Part of a small language model's weights: 10 layers, 4.07M parameters.
Each number is 128 + 24 x the weight over its row's rms, rounded and kept within 0 to 255. Layers, rows and columns count from 0. Numbers have three digits each. The size before them is the row's rms in percent of the matrix's.

# layer 2 attention value, 128x128, rms 0.14, rows 15-63, columns 0-127
087:129171114094157152107110106112103118149138092114140199142111062152156087139151106134139112171123093125136159101186131134145170117112122106124146134120143113127127115119106156104157114141166155154121159122132106180107126111111137132133105113064111149103089113128153135149125095133126157104123108135118095121114154095126139098152108081083118135159109126157115096101142129152130137134135
087:125107132111144121122123113199142117065133094105141153148133135080166101147128134150170139124135139084159156105139143131162141135149154118128110080083161122121135164094129107143088093137128134168120121149161100148104129112089107136158117136135125162118133097088130085129132121153090129161135139132101121122109162110131118137137136131136127111094183128193147107119129096144145112101151
090:128110123104139111106135143120076143121156075151105114248187115146103107101137114093135141102151120110127139102096109141132125150146142119151101119126126110111128123115176117093131108170103124141126138096077134144102125118138096130117097108138129105166141182134129118108135130128133152102133147113085088147122101118177124141146090145129122133151125139155132133147116137142130120103153
077:112138136103125119097150189121097141154147103141119146158139132158119120085137114160140154144132137128142170128129143134106128176153109080113149142129101108127133098104146156101128090172164113198127104105082123141095124109164095139119142103147091117120123154153135165140115131154139147100146111088100057144104102127158136127152108116103129100160124140094135115144151178135123121126136
095:135156133109095113147118118167109124103117127081107119214145172150080125155111114135108120141172141150146106133148105128137107098124126096148140138161109114115123095161113097114093122128106117115143128131109142099140124120158076169101122110145116143190115177145123134107100154115151138092128117155103130113086126101163155141153130183148130126103101135167105119131115158149144116111146
091:145094154183143173132146124118125068119136117178133078166151146115129094135107123139134151119149133148119133153124137131132112135098144187132129102124201123116118151124153111106091100133083133118148115145152095148136115134095141125117125116149129101115147178153149110129139102131125120120130098112092123129162157113156157128125133189098141141079103112128123153152123126186108115093153
070:124146106139145127104161150131126112141106142186098081126131170153084137128137172113136118136137109177161134164158137112133096092144138167146149145117176140148121106137109135137154130144073135106131128145130114156178152159147080142089104133125091148142114119164149122146139129173138118122152106143123166119191119090146117140142097137123173138130101136126099132071133113141117117153121
094:103130117087091084113101146145114143125113153085095157107140103190130136114162146121135110100163120115133137165125104146136113089115111077145144174162028087166124133128116117105128102150112134130133144112100158114136152125123096138110086101130146119135099128148097160149142136131127152129137097139109172135097140112155124145127122119135132083124113135155134118133102162144158142120099
093:127119142094110078111118141121156132130124160096128141054102106143148156120146146133127117086120104132127109156103126140133119103116158120121165149130051128144130163138097089136089132125073140107121160147117169133158143123160157146127107110140131129088102085099090128140135092112126120176126110128173185134140147126091116174109150096133122117118125133111149095125128139126121154148100
079:129131131132113096157145107154122132166144120144113132105140106138154113121136117093156107141093108125116139129147134125118096131124186054135151135149089156173109108114168077139097132153070123115141137134119155074165118111108107116078126107104144144097117133154110129138125116125140161128143129110116096122128070125127090172139128115122130144118086137161190138151114180118137125133101
101:121119117136123111150111117177165105139119161135128129097121110116161109151122146104121127121141100155135139165125118145153124113113127086130073142147044119144132093147110058120093161087079112094125114148141156109143157141128121138111142114127153129143120151163123113130104128147120132113112104168187203128110131127108139160110130117122154121090099118147171098120121127124159119140113
084:114161108105172156096118130132127097162128101156128104105101112154145100142138099156154114143103117135142117171175132128156174145137101090121123122119148128117156128125103114100157135127163140164125129141144127156096104134138169155128154155169091137097113106119118118125083102129116148142133161124158136108138181084161143157158093122141100091052135120134113101097157144135146122141158
079:153128136139120151134123162131135135107159096143132109190104190120153108136112123139115170090107174106081154122116127114137122141108114123120148098151176121146100131114156159133108081128127118168102168143151091139096100124087118108142136131051140097122132160148135140126129120078128090163104156092130097123115101132116104141119147132162109161158121147133113148152136162140126146140149
086:149163121134119088158162120137119154087120102097095153167114142066155088115117109125148103156124122155144142137115131143129146127120181094117112127132089137174132113100157079097098104156056137125135115138113132148149148130145141137114101136107122142106128113100110162142156142100115132139136131136133139139098118123118111167142149078115131086148131140174158115113139188133181115116112
092:159109142108149116118155127091140153156136144193156159089158116119167106111145134149112132132109143095118117068111108113127147124120185119121132140069144161165165122104119138135091131131143143118137160141172122100149115133094105087141106124115114147102129120108082142128168164136131099178108129095149121109146159149109127125119188107111133134123157120126101099180158124129108129126124
085:139095153122114112144141146131130137172118127106116137153131107081166108103102117145152118117152144145141117125090130140151093112127159108114146130155094113151133130198144112094077106092069123113148136122112151142152151118145113171112097101137121125119141156100112120143154154132149147104155070088132152113080135121102158144132175115131131095129104132119167112184122171114147162132141
089:143144107124123113163130116169125109118102124133115131176125103115134120132108125090128115133154126153142108150166138115147142127136128110127098140142104096136145092195053115098122149099105138117101111124134137095124131127135071158116121146179115108122128123160108080111076138127140139097154126157182176139106198135181135115131140147148136122092093123122125129152104133141135122114161
088:152107168118138150127155156081139130171117105134114135149161150103114139096124134169121140097151130142127124110107130128094120140116115141157132116090142149096149142124146174114119098175123125120128112135100079164100128129145094116128142160128097117131126173104116158153159102130107126131136094077115068111127136167143153087132155175117119161151137130078088136164126158129107122157176
081:186126145166113132152165118103120128124115101107137160172147088080156131139149123100124072097139110132141158079131120142112119132124180121130121169110115147103134101163133095122072119120131115115173125121109165097109126141137116126136170153116129121133122155135142144102173145131080145102115111105133146119115158175114157150113131100113140141110108127131151114181124098144139114100183
090:115132114154108153134117138106093111132114107083121115137131082214105107093133107105151125173192108149108139128145113134131137134129114095150190110141099140152111104149133132114129125171140131139132148138118131132157126132135090147082074126117136118115114150100091153139100165096116154099131118114112126120167115099184149129141124150099111169104096112129111167124106161131139137102115
077:164112122137128183145112080104135101103127118139134124176096176053156102146121142111113155168121122166160135087141127127141155097121136178114123134105202147107146165131123142139108147080152127117160116122164081140118116123104163153131169130092121145117133156155142130127145139151094123117097150127124105110086171137105152109118155109112141129146100132138117138136137115126124115130125
092:107131123126170095145103148167161146070135110178147094146124140114157105116110124131132165077121150106104126136136150114124144138144142143122071116118146130137117123136088143130160139146126116151083134123170100123092108124102124101149129167140139088115139124164168075120087105143136136161123161128182119115114142148152121109138068077156098117127153135103154116137143097136094135129113
091:139141129127104145122146100110087101126094099124116142148126124141086153150126122078166126117189135152096122154127131130129131119123103148144148116146193109144141167183096124125105134120146145133130124124124117154141147128116108148094090128140098122141138183113155133109129149109128123079148154111120140114099111073209168114129106155130125090143111140132150166128083119167154129112146
077:133149107118130126118094150075160122127100118085113121133141109114135115139096127151139113085156143137141100115154105137148085106131072196132084143159136110100111143155092137124124150082145128107129129113104137150130137146192167140143154136157118142136116121098142141132119119146152087111122115141121154107118173134097153116113120151154109128156107148065127139088134080082104141153145
087:118137119102126108141103133195118111159127118106116095161155058169110161129150128131106123107125135121115114142152129134137117116111130117158086122178048133135133074140115097095168147144097106091087136134119126116119141127140086141131117150167150127099147103147108110141074128149148156132147112125165098131140152170134133138120110126147130160077121127121150130098113093118129134142102
088:088128143118136107095154100103094134125114185080097203052107115156106139117102149121168104172129114160143122125124118142115125140152143098119145172151115068152171160128094099144101138112106147111145122143128142097147158116152090115135153106176116166155131156096129153131130141150110145154127104124109122119095120124162129110125116119118141113131165143107139119155134128123135141137132
082:140102103119110140112134138125143155084173158132102112152103167114133130146110120153085178079186165125097134194138134124142155138110051141099125104142113101124123125131126133097172124108098132150138129124063140128110119117113150171147149124105118105127119143143143163133149112135172107153125127138121138145091106123098107134136165137156130104105119130156106122134093173123137156123103
074:157096126147137126152094106127128122127116116105124137126139146069140138094098119124142174133110153126147122115076142137105115132150099119126121107143118081095121196129138195141110097095113129142134107146107121128141120106136142118124179138154124121155156131112114156125163141117131102143145144120090095129079154132139121115100163139163085122147191137128144143140101186111136169157169
084:118150106105097153104127110102105145127101125048119145148136159171114157150116115129138125086172133140107097148124123129150100101105078168119191161142157096138130177155102120140105126115179157162157124115137131129106120128161134167124123125143094116140128163094134150115166176097145099112136135151109151121128131104173164108116118145129131089139149132127156131147095117114117125124135
088:155128151136126145121164112094129104124125155198139138069095183089163117129117136155122126141052089152119125128138135117130122105116137140120166135088166136120152145100141122133107098139115133114169136148159148109135145136114177104134159145108154133125116103141136152150155080115111113181116106123174159124172119093097122151133175138134160142126140099123135130100135140155120111129118
083:100119131103103063098153139142106166123124118104115086160164107112143145112142097144156109064124100105097152102111116137102113135155149120151119156173095109147139137139172118085099099170099132169117165127131155092141136127144110140146129108185133122150146127104146128125146107121106125144153117106119134133126139112158126182140086110165135133090166132112172109165123148117151129136120
073:077137132168144108150100145147124099176114133180139118115108150156118106110119148115100115163093137134140129133120134133096158143146142100134097125133139138119082145121104156099165160144134101104107106143135076091116125142118076133133137143103129115102108123186124104128048159172124169153143151132166121125136148166155130097141075143119132116120107113113106105146110144114127106147136
091:107103118133103144128132094116102134102140135096155148180098080123148124142154108137104130107178147114114135115101145119134152150113110101122188122123134137123101132151150162134158161129154124151126175139155066149128110110094130098159123089093130135114130106149151105144190123133127126120121108149127132134129134140099113085113133059134138168174089117167090134137129107148162152105125
082:102092165118122121110105178104103125186141099178131128120175065133146098099146122134159112092108101123083175132100145133106157116132160132145122154156118134151114151146161107122149107188091123104116140123140103121128143142086124104110115146096143101100111114166101088139131112155113157140124105120133127133148150160105119125122114146126131176098102131124151128098101145144108099153112
080:139113132157132164137162110119172145151135148078129142142158172102100125160123122133084099145125116141112134124163136108111077128117133175126137099102165137105139100160096124139104128107162130085126078113154172143112139106154132142126158136126116133180131132143147111101156130126142122088125114139139130136112107165112175114123125162114176131138109101088122106116136043111110110108148
079:076132140146122074141147128160121113126113154138103186115106122076145096129110137124143105158073115119158158118137126150116135106121176088114071135160097145112158174109138087137119133129073116089123123164115133127134149131133135118120140090148142163108111094132114140123089118172141148160101109143121108137123146131107118136149123131119159113089148136148155110065162130116152109119118
078:151128124151166179171100120126162122108160110179141124204118152138126111124108123139090154154167147119119125143103124127128147153111124180118110119124129158107119087144113167115133174144142141146090105129160077144093089137120109130136128177102121094137127152152127097122120139151125122139147147144157111126090141142129155084143097130152106173169118118133099122177113136119109103131137
083:132134133149153160106103120066122119164139083174152125149131148056171094098116115132190122120125129164114189092144151136157122159147120152132139144130176095101124146126145156144117115136125139158116124133119125160074125101097170133119137113112129107129125150144157153135110078165108133101163150108125136117093170112133146117140125092120101135144139133137137131140103132165117139105139
094:115120113136123107164124104147164146078107194122141157106072156090177113141122151106108114136108109117114156164155153117141135140107125109091128129169126133163122138170104117131140155106105114131108122123154151077128117111145139117122132106082144151142116105159153139091101093159137142127099139156192139141081127153103127099133092091132158114154129100120168100128128103119145111126119
101:138083118150131150116147137096130143112119103155109087205173112125069160112137148127122153112163144126121117116118119108096129130153111176163151119108166132110107119160125145117151142130156130117132100111102103107113108140134097153134128121187116077141144168148166081112145138140114132109147150103152109127141106131123148110136105181174132132129126149085107141159130105104111092115161
088:131129132156096121137107173125103164169131125073111092123149110162139151115113117139161136127153097142142131157079140133124084123154147106133111176192094103144111075169147141134104126129099115154099156129088158121131128103152109113101100127121145133157158144119118127099098101103144144098119126099103127144087085133146139129124100172114113156157101133120145162165101151103133148111129
086:173131090165146152151062107098140132156129164131142138102127104169123106138151123090119146153126114151105139137138147110102104129151112125129107150171125112122107079128164142125138148134125113121153109105119155109155124124128199157127170117158138115153127156170127138102145088137124122094095136154113131130106108153074119136117074078113123157144092099111172135130104110123126153100117
088:095111125136110084133126110157112148139128161093120150082116086128161125155135118148129085134136097100106127167113145143158135131120138080116102123183058097140121116129129062152126138105109106113142133127150141103118139096137136097147072093078149161113122115117129111128105131161126153115133123140136157147103124150140132130108087090090138120120126114173141123117146128108190120094128
076:134124109080112144122108142118127113156122082160125125108126144106114162132140101149152154070134152132168128113130119138148111123140070147136117150109149115096144116112151153111144145098156146118123107138126115173108134148176175153117196162155103118145143137115145085112078097144140118133156132152106167116097175128069120148136128160155090118127138121120159118163130125111099141152154
085:100091098141132155102111135055170125146138139188114115116137143180103152129128122113132168152156145163156115164164115129110134128134093145115103129158097082124121079144142162107146164079137146139140093138081152130095140114153136162124129108137113145144120153160122145142073122166163129115137127133144107142091134128133119129149129177152109141140107141100122140125124144116136105155086
088:087133127115114093135120145140099132101136141199147136159115138155134098087127110115097135085169121074088155161130116143117196137107093093134101135121096116157149131130117130101159141133134132152104148135101133084097103123103084132122137162105138126097113150137094112136119134111159133165137133153171130133146167153129130112170132128132095139085137128146077115145142177136121108131138
080:168135131182171154126164112063150142154155116156112096130110139106059111119116131137100150147137125171165121131146147113124127167149145154136126076098156186126083109137143161127137138126116141098134093123111087142133115136158141108157126113108120128140117121107160146148198094119126130100122133132135088136151093133121105129113112132112145152179117136116101127145158123097111127123148
092:150111096157130129112089146152163111131129158138108075082139154147120131107138132124125139145104110129121106182120118129113102109150109141127098138152115137143135118116170094116164099110101106100155091138093192099141153136143164162086124113166166119164115149139119117116112128116139154102130154170151173126140079131122107168162111190129131146122105110138154146103101125121139107122091
078:128126165115121163117141144134125117188156121195128133078124112115091138147133133182079114134068101159107128120132119124141105105102173131139142119106141140086130096100161129134160158137124120081155117107129117144141148152104110113135149111069142146116112127165124093157146123140115160122123101151155114127191122135096111119152162164122154151117107110120113098093153131116116125151120
# layer 2 attention output (transposed), 128x128, rms 0.147, rows 15-63, columns 0-127
084:132129153119114118161151105168100134160102140149129113141123136123118181147153050122162114143114119128139129123153123028127116141136095075103160112140136098139107125125102117140113105123130101143147104117105132128095137105157119112149103135126116168125140094101124091121127138167145081152158146112115141175101139138105109150124130139099122141138146121097133179133109124099182136137155
089:102171165155160092125144123138101128088100089080154142139151119131107147108104159121136128170100124113101115101155147121115050173145143138138150135124103146113117120148126142125124114127144125138098148158136170151103111142101146137128069080159131125154133105127139118098135182155128116147096168152127129111156151130106120101130133129096119121146094133121107192153151148120128152106163
098:099126156127137146114111119144123156128119096125109117097164134097099138069122094114138084117160108127110159122176123168125134133152152147119102113150131096119094093147141173120139116183164082102091125128113121165088128131147134194091126109135137154121153119117127156104149134137126155134106177117110113108109131109170122115138145113185122124163122144122081147160106150147096136125145
084:086136117106138150097131125158127175163142127139142121120165126096111136104148073097136090111141107146113140114170157183118172122138117127078118117134156090142111109130125166121100111181153155139124111133099128130096124142164140139121139149107097140118141117113143119117130142138123143099141195116112128119113139156159070126187156103153094167137111093133081142132095128144126124141145
095:104072085171113133130126144128127149120103113136099098122128126151102173150116176106128126141145140119089167149130081138158123136115136144147110111108133114125109133188116167113190124132160110106148130131077107156117114109141120206128157084124147122112122146120107120153118102126190147129095130137132124112105098171136176117095124154150115142151105131131142148138126122133107131115162
093:129089125137152108114128135111136159118119117091137162144150113147144129114103112149114132122127133137125156112106121107155123098149180132120114169118119141090116090111118148099166185100142055101132153105083122142139091142086081126076143101147119128143136105134144147117123161160124153142153121141125135120101102106165169122100128146157146101172109134153144163124143151129116139070176
083:123096084120109100126123104136115148140113153116142137127117073109117136137099129093094151149113108137101123146104106143134123101106112129115148136075169129108093125066111138113102108093114105124157147152134135144120106141179088145133177166135173144143119119165122121155140137158150121108121101126122119135146119205143121168121118138128119166151104188109155164080137143144156116125131
099:122144119166158128115173156146147125115108184179079114122118132102125157153139145137129111170165125115113139102150115187125165155136104116141122106134173153108117125148168139145129082121150131141128096159104138153108104117129113144163145112137181111136142119129090128122112092123147133090088140088132108108088083125119144096123085132130095176154127121107159111136147132125111118168142
094:164148107149142111159173163128121091123134181176112143144119112092156119146108167152094134163148159119107114136079128142115149131119120126170119122110134176132144169110136103122096106094128145133109103147144135084142132106127119087142119150147189086146087112142092145136125119109101091101105131130155110110123105117082116112120093113115133143128136121105161087120146100102160132127085
086:124159125148136114127103137168167137130123160136083153101112144103139147096143111120106134092149134147134169135174136187086161109133201128111146129139187137123123143087142126126132091085134104125107132140078168132126131106141133107093115154115117107106145134114087127149122124145103134151152081104123140107132091156110154115101122117131154159151194118098153124130103146105121128105131
103:142121112159142087140119132141122104143107134130109106135122109136139093169104153148111171162108155135131122140119130161129125121110148149193122152127141195127142144138147079126152122057088098131120139167083145111134093117152126127134125117105158110127111118138089138137121118157172101123122082109138122077097112134093190136100112138141106126125131151107169134130131098137118094165098
081:154135149148134097145147126139115101146108140133141102186138127128124148134157086151132140185108120141098141133115135008151086138145107110103144121110120112143131153123090113107135092116108114163138132141087127119124114119130123147159120132123116153132133108106126123117123135179149088138158139144101115167107144132114144166136158116143104148107111089108135165158108108132180145121169
085:117145117130126136111124130107126128067146141111121155087160139155143136095110137140144082082153129131146104141130138101132158129160145133094142134118058125114133108161161153131140135154166130139109127111163101121162142108109182126117131113154115085148164126146125168131092149100119162133095170164129143178162130135156097076112146117144146092108147123154072123140144152134099135125142
093:119096145175126114111146175177131099109113157168125126095134119134160188106123118144132137143130126112107158117166123134112115150131170120153111112123172136122120135133143119126142090082151088148104119126093135140118116127108129115089103132120167116106104098102076119145116149120135106182134113155129152092122109165108125076079070134152148136147150107120136172132101112118131119121170
096:115143165102144155198151152138104079128131086101149134115128139113134161099084118125125138140138124113148126126127163105128108124149146088110136138146143138130131151073111181121127097134142098124119149123140151103108117134133145079139072131152124110134113104108152117150136139094088105119145117118198123149170120121108084128142146067118164144123148116099119098115136138096136177122095
081:127081101158184133147147161157151093117133128128129149137143106139162145140121126118112139134152155126108138113139113207131168130139152114173108136139133176096141131131127131115142137082160095104131141110074129120136098096128109145084137107128186129114113124117110128130118099109139101123140165140173146071096101116101139077108149153154169113155151097131131138152097112125113139139132
093:151097085151130093169107129139130082117109140119117124154148111159111143148097160116113152151099166158098122120127103124188117131113138144106108139113122161098115151133125122115182128097102102137152154149094109138115087099187135201152134108098139178133122133141116101146130166150181091159109123115121121110104124125133176131120126129159090102106100115137131146130105113139141113133133
090:086086104093154145118136127139132129149149120125154155142165150132124108097108146091133091088148120127114123126113140178158154107127121134112143138112136121120114106123109188102113149175164151097139140107149128122135118128144119125116125146162130115112132128111197139107114124091114159098135211149168123117130107130143062116187165092156116136152117133144102132105117112145112134116100
080:115087143120164147168130141147106129153119086134119103091134173141111150123098092166124162146117158148160119109115115139142133156135128117115152125146178163118113105096109159118176126120082102079168122098119139158130138141142109159095105112110117144136114096100152128147126128137138099181102113119109098076080089079129154133145140096152158122132134111140139154134107105146131117087124
096:141134125150114123121116175152146150127100163140104124125085120117140185113146119102151098092127120112119199075141125155152135134141134107066126105125186082117131093122128123118125094149166088091130096111074133176127091105126106156131143121135126167126131117122146086142116101133132156153128125134091142134084102125132157153115126125126151138150176104131142112100118116120110130105139
074:126089125106112170160132100128137119115124096088151099148116131179143140142124121150140175116102149103102105138099126097144095163116150109172158141118092167119129109172118128124203164091124091131139155131144131126120118119077112143117119108149133160130110128123137121124097138130169117153148088160111134146134099160126152093093128166102153111138100150145130183092117144128126114111161
098:136181149103132100140098108100100064097116116104154171111162115131113088129125149131133124137122125152139129109168152140133111100121155157098127155109050132134125130103164095125112141127101135165131165171170139122105121132123155111118100098121087120145160135144131148127115188149105123131114144127111120130161155108161116112141164115144079101091144149155087130155143152135115138152120
093:147101123130144102117156128122123155083116153100108094160121150150153167130140126111122120122125141102104143094144109151163125157140094101123108157119136101104136119154156133115155134115164101127160132120100070157149093143078083186112138100143138183143144125123126099135133109143141157155109135125098125111079119139144168116100099167134135130144095129149137165135127142150130133080197
085:153062125123139124129159101110117108146095130124128117169119130170145121176129139094135119163140159133118100159054087120133145132090085128202112113101092136139132131127121088117144169154099162135142115120138105116142150120109121141151147123154179138127110170148135141110139094118135120132115137128131122103093129098109100159122152135110117115091095136136126127143140101175139142157079
085:118147125122157094126079121143170104139114141146124150111116103141103085130124146122120091137136148139157155126160132148148170083099171149104112127143116140131119158113145093140106136161092144106101115162130160133105107111204146155123131109083105115112114179154130156124129130127149130115122169091145112133120138111134137177145151116137078142102151151121104085154141109148148111145066
080:110131112139132124150185129150154131152123132125123124156110142129111156138153148089117167132114119099112131130116114219136120139101136088153130140121174141125118137119134155126129108105166162135132145125130150120122107146106098100164116139136148121106108141107137098155139123162092140114170110107123109031108107164085137135140109109119127182159071115124160155117107137124128121110156
087:138103117108131151109115130110128119090110142135142135125141116147157121158142174145114092148123136136138065149097126102134124147146086111155066121128045142118133117213138113144152154119140145159102084117116082139152117128106130133118165119152131085110153122131106166103123112084145166089115135149150119129129141146138132102130108151143106120137140127175107120125159114140094129158148
081:129130118115131162083150118102153099101140130136133143119141155182146127095128174112127103098166138135084129135115126196104128162139128137165109124128106123110142114172143124140152167144158173144101147125112108098157131127045154143116100124158132119109156156107123123113105106095131174138139141150141118088146110129117108061125119119120133082134110124159124116113104143121080130116121
082:137098133146155144120163149122101149113119136121100072156109152156135161162157156126150118165138163086106110115093087128135118154132071097164116117106125090121138122168128135092141141119144143139172131115129087157141130136057100164140140100132134165145144136103131106126131076126115151125114136147129143075070111104123113108126142171131130138127102112138144135139157121131146158107172
087:122125127131112108131151163135137144121143156111128135130120132121144148144119116165086172122133136141117135149067151075118138119144114129118164151134147186142152141101099144130129119065122090132143145117137137098165163144105117064115120185159130093140117077137108140132116144132110102109165063142136144148158122160141124156112103090106140123141134113106172137111161145091148141106153
085:101158162151155095111156184129133108119126140127097137091161155110107123127141132095093108160177096144139152104141107185088169142166127134106106140119134136133119126090124181114109103173129125104131129149110120137111145134126115158097099113148129100124130132138101153108124124134097138132101167112135085064092105083141111113159138086146133159143135117131106120174129153142098156119126
078:116166096109114117131088096115167108149153116130124156127136096123106091124142119128097165084113123147124137143163136180138125076117178181087162160115133117123110125082139110137110098125130131156126139144137157129105101105168144123152153141078100148124146152166142115140121157148139111092127119083116127146167141147153150128144143106143088145074131134152112111125091143142102092156106
095:125155172095113157146100112091123121120124124123145133126109181135121129161153114134162123129085117132149100080162115131143123169120093104090155109123107095145125101171121094153129121138162107117131101095143105167120116121145140138138134118128100165173146089111131128151126155127102104159087155135145159166141123097116149073120117178083154104140163149154131104116134131080090116128121
092:118163133125184124127105114152155129156168126136117159118142112091116092109116067115111104105155120153154160128151144161112174100134156150078156171140147158116123112063147130149086106138127086116119135152120168115096159142166111095121109144117144110146153110148158167113125134160113096108121155086125107155102108092167096135154119112133112140117140150120130121129149141122127122137100
083:141088113084107122164108128113095144184142076084155097128128133113110115175134129153151149154105163110164095131092112117141116098095100144151143144118143141135139114094102117112159169116082159072183131115134114160139122144129092126112157128107113131103116123131154109119154111116151125111153113127136146080102169106117128169131170174134111148114101145124138149117143114146160119115121
087:105148107179118118116140126167196154161142124133125116119112115117110135147145119122096168148104117121131141164132143164098110135095179153175144140109148177115121157097137116148114114104130127141117125132108174126116122153149121099139077156084133092106097146139116129115128157159110095128154120102122110084154105177134147129126102098102074148128108128097152158161102133122140114112091
085:133133133088141130149066098089096089150102098121173141114138108150136095119116158128150107096104137124119133116153142140166104102122180160094112132112068105131122118143138105111155150139148114125122162126151102138090108104146154148128137102100105154128136134103160143103117149119126165107138141143170175129141148104151142127120167136159119097103158150166092115100112113136098098188124
085:142134139110151096115136093167113122118106118104139140144148097156153138113160073141131139118136150157092140102146139144106110152144104127105123122106098122115119086103114132142144097143123089117130129116105131150119154142094134121092100160167105178134155105128152123098126182198122113167150154132085127127087103098140113130136154129112117131148124106132125196152098162126130132145197
099:162171095139088092155101129134104094127137138103127115118099135141139109186167141170108188152097147130166089130138130136114118134108161143119151133099097174123115141111144084149138115065091133147127127127130136125126124110105132070120096113087116116108155133139090121155126146141130080132127078112117157112132151131119154116117115149111088120110143148151162133138098137126117103176140
105:113081121090140162118112112090119116099149100096140124122167139105098073110105155110103107090140118133141123125114112143150148119106104152100095139104113140132122108109108161118135156171118142099155157122140102157116135134155105193106157109149132132142143139163140138123134145096135151087087169131101104154137148109191137142163169122170139122119083154155094116106149125161132117115114
078:129128085128132130113093117137144155144113141152108157097141140113145116121142124102126118102129164105126166118169129255122148126134160150142125125144129126107139114109145109131113128138148133125119103115121107125114100129114167132109141116104147113116161149123132145125124093136124157118125142107115121048072123117104116106105126120133125122141157142137142117131082119152071121146109
093:171138107096086151095090122105105134154125146129110098111112156117161100142126090149125126129110116161155123150108135160137150144134159145140116115156117114153155104117127089145155140114079142125123115125091122132149168123087114104112159144110098141121128146118115135157112117131138131146195033114093121124090138069121150157127134143128139123134170126131146123101111127146103105185134
090:153156142173147105138115114147133147155111108123114142129112170118135128173181120165155157157093139120147132087173146182109115138140149144152136135114148145121129150119159082146117091093119122155112092133115127142096104118118149077123111092089127124118115127120094121121125118165121091140136124091166150090093148086083170131103096152130109137148147124115163137171107100117092126135142
084:122101126119165119111130117117104109147137101139140090162149101157149083147131142122130096160131140154100122181082125122118115129097078135169105122130096151166155163164096137101133161144070148165135130134113109086144152113166126169154123136172155138113139158102136159081162100139143125108144155148109117141089119111119113140147170141131129121101113146114131143150139094131174125152098
083:152102082086119151129108076130146135150115133143152123155134095165136100138161150111127097126131122147090116162122112164138158116085118120156073096127093127146112123138128105110160149145090121145108121140066117116114127128159116141163186145149143142114124155134126125103155105116164165072154122118123134116108132172113147137161145129140099176129095116120130120109102102166132134178104
090:129178165120150129133091139140147084134123105135121110115139103154112143135144138103124107142128123163127127108162129100107109111152113137082124121125093124156124139151141155148138108154161086150118119121112135134110103107173133144198110102110116116126162109114129138132131125127118112090099165098153110171102123119151140133167093074188057120079144109147115103145113140111089156154129
088:129064127084112151130128084097123144163130125135181156130129122093157146104142127109149130089096081115133119158112138138138131102093159105130134119112141078132128099101086111108113154139143160126139137118134121134127155165136120115088191154141121133116074115113135105150150138110134131159152116167131151127185158154127134118127149160154152143146154164125113160074110105143120094114113
096:182109114148110117081097163125118148130123155142094110097122096116130102143103141170106121146138121139135140149100108121089134136147128149182091117151158178119139123117132104142123128095084127129116152150081147117154158137121112131104181130127148086111143137152106135095128084114162150096151048109108111155120156118147156163113104139169109102147120138121163103113130114155133116131124
088:088105115098134113120122107136166164198174112143140141127133119099094116114118106109100138117108128117136136160118145115123147066097109118123181158129172152154128132092086105133119129103104102111140136119152150114133142115197110109133160162104125103126111123128155142118161117137141095081155115123158136158160130156124143176122137118109119162120133145090143124106138128108181111140084
# layer 2 attention query, 128x128, rms 0.127, rows 64-69, columns 0-127
139:138117170137121170111149122104117093175132123148123129125090093136142162188094105086144124086106153100076151123146133133129120093095123113146096101104115143093172118136115128123107097114152108114158153149175117131133125149120148150120128104105156104115129169125122163150125148141099138154139153159106119155128101133112138122144076107092076139092128140112161132145078120139117167149151
118:112124144139138159090144104139143104135113087147125136131101083161128162164120110094099110106136172087089130124112131135149145122101136124095084121112139125117164111097127117141131116127164081116150166155150113106137128151120128156122089129109167122109132143088123135146163155160127142143121139173120116190115100148107147105160076098084140119113161176126146108122110148160116155137083
079:110128095148093103132134172141134166128113132075119122082154151117171111098096117162152114098158113154163083157160155127075107111139106134166158125140130105132118118159127104121171126129165124115117103103092168135126104107139110109150110115150087137152113098144141143098119125117137117157124139115089150151122149129139102121104165142161120125150144116129082112086163094065127134134133
112:146128169136144143104143122098113090123140113155103149109094087142156107147130136088122092121119165113110125111134125111135138111122101165156097089093141171122142106143118117098101102114147110120164150144158102127147136158124159130164113134072148133117143155120128124128152179147126109146138157138062093145136081145156164116117109108118121168112139150110150106130121108153097161185171
119:120127081112109074143078134170136180104115148069150104122142153125132129105140132185128147111143110135135101161128140162122146098150143106124193169145107097142117122129128135172158127114132130131121110122069175146106129102123127122113147094160113132156107099109148141116126077113129116104115123134156184126135182150129114149125140133137118129169150133130107141108138118089132101099132
086:129132152117132170123105116146118111111148165178166104090154121137114087143136131084124107097099118138151118131166109097109104118102142102194086104139142162159128157194112157105118128121159147147141123115133102138131103139144184144175133133107130108149157125115124159128118101147100099146115136133106110110164097137156161125136146135122140142125133111131181115151127151136129079122184
# layer 2 attention key, 128x128, rms 0.132, rows 64-68, columns 0-127
098:143118092092106117133131149153115124092151150117143134149132168101115176115116146169132158124115087165166105116144107126113071091168120123138149157151099099119113142166117115171114101156093130123101077128098134127121134121098151121125139127184133120161119104158141166135109091106117142154136112121156155126127161096116114146118175133174093143170104118166150133140118115121102157125155
132:131139148156171150098113109146166117147083141132121118150087122131155139151119092119105112094141143110136098113111090082146097115092136145166126152121144113127170131145140149096121135137136088110165145153137112102150092159130146146074120125126167086093101136103129150123137151159103165122135148143097154168136137126128156129182105119110106160150114155121153089141129134160084154142176
110:127104101124074117141145170134117136119154145112136117151176165134120130089125145141132149135104093133148112148116184169129107124155138105129143125168126116151112131148079089139160111126103129136108110098097150102096145130108106123114124130155083145151152102136121126121098089102144107120113081076157138107153113145153078149111140162164144111166116086130137179144118134108158099089121
091:131141115134123147109095114174142121138067117131122144161112154133135186139105095128123131107167136120136098114158062093135110123131130146166119145113106132127144145131161127131141084120150102109135102161121119100136100145147146158092111159173148104116057123127162151145134126136089165144140129130142132172134158114084137142160131100146103160179109152159149096142112110152121155137140
105:130097105112102102129135179133109146114169147123124123152163156120129128089152179147117146164129135136133140147136174181114135130149129119136117131143154121149096139138094105128133129144103149147118110098094138123095153146110125135129120137122080146159157111151133088102129118098162074089099104090140104100134135150149076154101145135142168105158111075143113161135133149100142085080111